python train.py --num_hidden_layers=9 --rope_fraction=1.0 --init_std_down=0.00458 --warmup_steps=338 --schedule="wsd" --decay_fraction=0.855 --final_lr_fraction=0.02 --batch_tokens=[8192, 16384, 24576] --max_seq_len=1024 --doc_mask=false
Each number is 128 + 24 x the weight over its row's rms, rounded and kept within 0 to 255. Layers, rows and columns count from 0. Numbers have three digits each. The size before them is the row's rms in percent of the matrix's.

# layer 5 MLP down, 224x896, rms 0.0733, rows 0-99, columns 192-255
101:127113102109156139128136126141131155125127098115154113130093112169142155175129068119133086108141073128138134200112164134100137127154124124151122139152117112112131130133132173125139103142121138
102:121164132110144110127141119118170147132109136122076200131128137102130117160142175124122148098160129119131168152160136121129099105102140113145165138123121117120113136120157152110124128123124122
099:129116103154107168137110125148161103139096108180135127128112130123117164145167127128144149125139100104135146089129142128143193118150112126137049142135133128130107171131124129159133158135130145
100:133069130115095155146086129121136185125153115123136134121148135134139167163170168132123130110104140146140096109128089129167116102118147111134162148149096149156141107120112152107181110157129134
105:131130109122136151111154132140109132116199130099126123113112137158131137170126187122124142112157110135120151094088099131141153149176137118086099144107157124156108149132126109133123175174134144
097:133127111111093133125112130113132079125107181084150107126122128150125156125134143128152088149131139164121097121086092120112107132181063118133092162128111114156130130122127125159170130154135125
100:125093146127129138122139134134110154129170158122133122128106125062115121150152091138132164107077164145142142150140132145116123139146134115139093174112134154112146090124146164113095148175136139
101:123126118105181120102146125135130146127120113155150109122129129131097120158070135123107146098150150137106101115086169126097139126183155134084143118138141147127142116128117165117089178161135129
099:123114138100105114127090124113168141133106076171152114122109110169097129127143128128121098136125121129126131154128087142106138125099121156156132102137129135074161175121133084129135090155130131
101:122128150122141142104136133122096187124085148122159154127109137132099106147123169121125169137111150089113141126120133121094116125118128135139147087133104116123099089129125141137142131158119128
104:121134158122144115130104130172106110110162123132112162131096128122172104127113122127121136121117116117126096065129122127117098134107102130122099107099150186119125157117124159131132149090128122
097:139081136140162124138049135132158114131161147120132148121102134112120167132124113139145121106127143152123133083140172122122174098106136169143155126134128100123114095123127137116185144145138127
099:124152166143127094133143134140169142133120121140105110133155125080133093085147124142132158142087127140120152137157128132077141126127123146174090081141105146125098120124120113085144071113123115
090:127076152126162128151086122128137210134093116167185124113151128110126155107114168142141111113114104133138143119154101124104125132147115143156125131118108125122081111130191111116159132151110138
101:128122131113124133111139119134126163129111100192088149133132136156116114116107163119122118161143094100124083110133178121130134151129128139084139115149138092156098069129096117116102165106136116
101:128146094124099153105139128075097127114164112141146080139144136169142166122154121124139125131118134157102135095131100135166093112162140114132118129120120151140144196140134113133117165135125133
108:123148140141149092116092129130162128118132120158101169128118135190111116078100128129124148104100122104156154098091109119164100115124117138091131120147121158118101151122129105143145134106126124
101:123155129166109125163127137145102089118134121058172123114110128072128142086120154126139126118117114130148112105210125126124098132139103159106120141107118133104138124129112111143148147043124117
099:131129124144150106137100139125137139129137163115157145129131117199120184141150148126129160169137150144137134155127152126116105135169146101097150124136143125104147135121154098135131110123116126
103:136108123159165101146126136124127111119052141150114111123127134107141088154102172120095069092081103102135130147143113128126094131088138106155134138110158165162135112119109096120116104101124129
098:126160138130134101125115137184098088142128131083125138128109130044089157117116113130104109105102164112139113109102135125116156121108079138083137111115140162135102143117120159088158111149121116
099:129116130154134155144128121108096145125154104141155158121144125132160103063178111130132152131141148137114117125101113127133118144119053121111156151103166123105148116144120101165145134108130134
099:126111164140134149171140131151120141121147120133135114145144123115152017141141139137127130100117184082129149154133123125113142137125094143132129113140112107144091116120094149127104173136128131
103:115125146157084132117092127127127145127130121106111101125128110244120125150122140131159121144102162155132149122105114119118078140129162114177140115098114124187104150119124148123126120134130132
100:124136128116095142123116132118136099127150122124140110138132122121183131133141062131149166134136103145133107118150127128126084126128110103130137116127168092119147130120165125076095140120133123
101:127140108102121107125120123084118156125112157125119083129116141128162171120119117126091144150154121168136125149112146132140107094127116128105146116143163105127133167125110138135145137148133124
101:125136113134149132131111126124158102144114129142103110122168123094136113138137129125145122148150108106130118124127125129158171152138127097090107166130126081170109098130075120118118114104139132
103:130126119093121153108108118120157147137146147117146126135090126096137158130109125133131120081095142097161136130164140128160133111090126107157149143157099157081143146133130142134157088093132136
101:136122116129099139102111135118140166119122180208145086151097120085147184162126133136110111159126115168122134126171101134124122112165117122161126176152172065141149108119142127103156204154122141
097:118147108136097113050110130145118107123192147127082135141141124120140121148152135128154109131171144113124146117117126125118099133064176156124156124105126112137141171138147099138120101128125120
096:131134137106156105159091136123079138133147098127152132123169125149136082095176083128133116168167140107118164140136118133165123139097148150119144158142142149160107115121134134156126102116133126
098:127142134136127156093124123123107098121082140056135169118110133113163123098121128125107142198138123151159124099093122127173182126130162140110107089159177133103129156123124125146128152148129111
097:130111097152134067140112123139134140118093096111097148120101123079089124093087075110118117085086147118165091139142168126123127157104176109148116126109113165089098102119120153092127058102123121
098:130085129154106142150169138093131158125133097119107157126140132181121154118097140132113083124129185146161099122142139134136164096150127119113127098109152139101115117140180129131160113107122135
097:138205144140075093154102123125126107115117127147116181153105140139134103139163124128139137139160122119133101110139099132127115140109096145107138130122150153102113154127151114124129115133119117
104:125135109149106153113113127141114104111092183081086129133076136200125129150130144126134124124138095080126138097134125126187088172133124142131130089132120081099097144132152105109148087128130131
098:126156130089145118129096126139138105117123165075114120125111122125127122130106151133128142132118113141112082083125150129130152120142171137122142112145117121145118098129161142103123142132130132
100:136171140147138115110121132096107097139111169098116129127112131119157116105148152128142117125131168082115096156103124116114152145106130132124104107117117165125149147124132150122111147123125132
099:129063136119154134072099123137097089123156121141121159123152133169166106146140134131110123104156148147109158109128101123168166085166073143130107116124154090148113139123136114117131147187127118
101:124116144150123167099130128152091051120126107095099129135099126112144158121136103122135099112141115127134088096182131129140121144133091106120108113114115122097136174122117127123153129114129117
104:132125117116164177088086118099093173127132112129112108120116132185176200111152089118123164124112123117123147167074120134108129125140163116075143106135118138122116128131129132128120149130122139
096:143129115132123139141154124117109125114126136123130105143118123119118126131178126139121109142163110115123137154091138131144121104154065141161102128129095112124154127130109097148132098122121139
097:123092117147175113120133130117124120125145124146133117131172132123131099116139141121151125120129129139144096144114109126132146113138110137140068135127131104142110109130121096139099117120137132
094:123138103161149159179073127117129126154083109154146151124126131049105120113109143125098097125106122114134127116086090136116132117131073135124145171121156150145105144134138120097107117138130131
093:131189126095091127140116117077104105127082145162155115127129145134131102137119137126110108120102119116115104117138140125098163143126135153213140062085152147144129119129099137130132120134125140
097:134126092155130117105131131130143121148066101079118133127109131128119141147133085127133168132125145111149111111136109126069187114107149130094095104130093128159097143132080074130147061096132131
099:124104099150109088124173128156125161135151092146113170118095144139113123143086144125089137128120099092142099111110094128148158113099117118143157106094127147135130138133165108101159079108136124
100:132108116088136106129096121135111093123177121126100154141110129143153144076151165133131142119137143116113132115150151124116118158095161120112134118135123128104141107131127140109121162143136122
097:127113110136155133149119139130119129125110111119116079129142131071107125093136134133121152123139146106125148139122121134149092114158068129112122112118142107161160146131143102161131133119132135
089:130169122119145111139185116121129136123119112138145071112119141170146145098141109125086107142119104172155128137119129128161126121077066085130146135100129150165118158133129152101142130159120127
097:126076149143117117166147138148121101117074122192148149133156129094116114096126081125126090115132151108126110087078122128111103129128114140115131132139129134128135088123139108160183149101133108
099:128109123157135142158122135146119095125144106136168161125131132067126123129151146128128128113138117133121118148148184134138144148123112164131106159134081138115138091132121170157134140146138122
094:129113085098124110128110118102111129133130150124133132127134126160091102110110102122144152134117151129134132137115128122147167117132113149127088155128146141133206083134094112153099162130126122
099:123154123122140131107148133071154181138155149155105118126127114105130101118183154126109095159120139140129115114121111133106115115097180131099114138137115112137130104154143095145075167104141114
106:132127126126128114140107122173135134132128116109143137138131130025127155131138106131132126107105140125161142077166108125174138124137084111115146147160124096125079096127132137068112150128130132
091:119152121124172094122093124128154132119113131170112132098109139108131128134094123122095147118124111138121123118157125112184130093160118158073117103107153087144113096126116100154123158134121135
097:124110165129143076131128132150127112140155152119160116129138123114144120143125108130134101137114143160129118182105112132114134150118130120118160094168115093173133102127172177087104148139133120
102:129138139128142155119114131139148128125147102109141119130096121145138108168167143133114132120134130084151132134117135134175141107130106115137099172139114120143135107136082134142129120125139130
101:130166139164112128166138132122100112141157110126144119130134126164130102118111090128119064139112136130130107123104102130081111129120143135101115116131130093129150162115096140110098162104128128
098:124147136142170125118151122104116113137103159140106145130127125168059121145146150130114151113138112114134134145148123129142142134111100139114140121110145169128122103129120121149118167077125137
094:132079106150103173142137116118103137137151109096129104137095127126106145125130161130156136129113133136115122063116161129107106120125139114080145068117148132086110103123102087133071146127131123
097:127124152137160150164126131124145109132117118141128156132082117115084132127116155138099157090116139153136136106146147135142136132107108122125101103117121202173109118136110120170144179128127125
096:124139123121047152095068123107116129135102170139147127124139140166146125131112131125131158150129140126134129133122112135148123129125154119143118145121176138163129145129147144144152126136132135
097:121136128106117109154130122096143125131066126122081117134126123170122144129121126129124093130094179116123133144150125137103132113130080128113079062154133118141114117131126128147116133156121150
094:124135166117084087127156125138116122131104155094127116131135124116143103154156148131162162138131157204132133125169147125170126178125118187115121124118154143156138132125161102144110100159127131
103:121168129107102124130114148121140142129132183154174110126091129145079112121140108125136124112117088122096148159138091127152112106154151106138147146111107168158106127126139135111137206139129123
094:122123113112085061124119140172140143107095117107140130131166133131094119131130145132139135146138146104138100113132140135147101145176158147171089120154110131158095130137119113109145109124109135
100:131124169113080106102133127101123131112153111106130125134120122140141121162126121127143114143080167117117131108108113123085093158120117153139125108114121102144177154120100145123138072081125127
098:119089149123105172160103129134156126123139127141096161122161130152123129130096186126103155142168128151136124135124113125139117159124141140112137146105139065138113119132105132118092147136123122
096:125145119112130155136075125119144175130170116187095095134141116080134110145103121131153121105123110135159149159099146129111116136104140119164133126113144144133121144120101075152118132109126141
089:127114145130116126140150116123112145138101087069157135129173127087112117118158143131107169128103099128144143143127161137198142138114080159093132109127123122115130119117131131117133151124133131
095:123107128121128134122130131136098140133130123108103148136149131136149138153099133129132134122118180145137107170144124136141107143117167149150200135132113096117136115135151124129094149100136099
087:127108142132128106110125122105115124140143157070139125115121129180112124119088102120128087133140117127097132163128124128115132140119158083137148155122131090152189134143128124106153121098140126
101:127118113152054128108185122109143103115114128111133145126118126135146152123129146127153137129138116125122139135153107123125131151161137130113106110145080147076136130124125139169116115169122114
097:124164131163110135093112128143109090124118099150108166133169129144134165081086126111112087125141091115111142126104115139156133108161077109120123110152117134100089147129130140178121123154134134
100:130162095098095107125108130093153054146132126190125144140140114156125145115137124137164148129159126131125167139122134129131099149087108117167145164151128141138136097119137107121151113150126143
100:140164137122100161113111128108098153119179150182145135124124136145140139151124107126106138110114123149150178101139102128098110122143153122081131138128122093132079127121151066146130174143120135
099:126176071131103157106140130114103158130173127129176119132103129210111145103086125120147108110115111105107143101132117130116122112114172116131162139111125127141120165135150092142133093127127126
099:131168134106140159135116128153173191129142137119113133130129120098109117115154050134131066125131118147140111133088159129121102143130133130096163142138130148064134118131141133125138186082130125
101:120146139137147141077090136106141131127144095150130117126100139126154066125108137129114140125135118109119112141123141136138134131093169109151096117101114167131137128134157107148150112144132116
104:114114129128124138138165132158122098125113102162105133124157123161138131106130153131112121110096143095122141120135130126080154113108114087121094167104154129117163132131096135156113157082130111
120:133071148143136123166154143163149144135113119118167141129133127080127159091141156135114140164114130165144122153201139131134166143116085137168155101142126132136097122128140135170152090121131127
104:123126158170146130152157130160120137131104115138121155136132114095111148113116149137178139112077116114126083145177184131172144157101135134146122109155139180094114148133148124095104161109128119
095:117134146101095158154142138136129128109154148120093089133150128123161120155099130116133116137113101084124104130123110124151129103137200152107118151120119118146116180136143142115136143126133131
096:125100126124154109140072121133138140132113153106152104114170111062125114109103091125134073110110166109114152137119121120153144131097165146145129170166121126106139142133151119107099148114136115
104:127094133127109170168162129099149092128136119165110117161168133156157111174133096124128165107130109102109146132098109137148102175165099122126121149137115084105146119127081129150144109140125124
089:141148097068149128135086120141089099144147108130123103130128128106115112124104117124099058099146138153141144139145127118124083122131070087115130188140148136116092154130115166163143134123128125
088:135112113109144111117095113136149108131091089090114137117145136095112153134159128133089162109091100130140112153183157126161160146111069097143121044153109168114120110126069083116123127102136127
127:130133136135119121124083125108124108140097113122175159136131128226145177160154135134201144113158131124130114100143129131121112103130083110138142139142128119132123146133147080168158152168120147
101:125192119148124131126145123128151135122119126106112146139149138073129110154125086119111109127118092131114123135118117127139120116123161167107143116173124136163108139123152122116120072123128128
100:129199125123145133119102117128148131135095122136131134119143121215146117143126075135132110156136124171123103139115138140103136111126136102147134129121096078118119125120137140144117134169135142
096:124136090128088153113123133142120118132114086142137149105113127026120191131183109144126117107140104111134169135138162119115148138170107096118123109064090133104160103119120167136124132156139119
100:136133121146173143146162132100172162129127116134132096134085138161167080129130095134127127113153135129130160093100129124141117120130182089152112122158152103112119111131101109110112137145118136
099:133079135129145153100110122102156112124072121144155075132102120194057141153151081110136122100172111136146102099139099133120145098154140123132143150173118105102156110124129147134147162132128144
098:132106100145086147135121124098135152153160153106150192126131127117105175154129094127125101143164104115112130145145143131070125133105128153151158126138145159120134144130160142145131134112138124
098:121117110111132101129127130143130138122107197129131109124112129112152110149144155129129168149128140168156104102119096140115158154175083149092099091141152116134181159131145132138140070094122143
098:143129141196098175097110134106121132123106150084149149116169124181165118153151107127161107132148092138122099151102118134119105149163219136132134118150133110112162131118144136154136094150130127
115:127122119118155170084132120119143158126139148124117103122140123198129140216150111134160114110143140163117128155082100131111105119142139138093126114154128062156182113122135197132136150151128131
103:125159126120135139166141127139125091124054193098113131139174126126152140141073112130122153152120131091132142114111131131118167159159134121119131152122120137109138117131149170132143119074124120
094:131099134155165120140108133119114173132168134083122119136143122110192100119134151129127126154114130157111107152112094136132140132134127120092129157135162108098082124130117115141095150143124135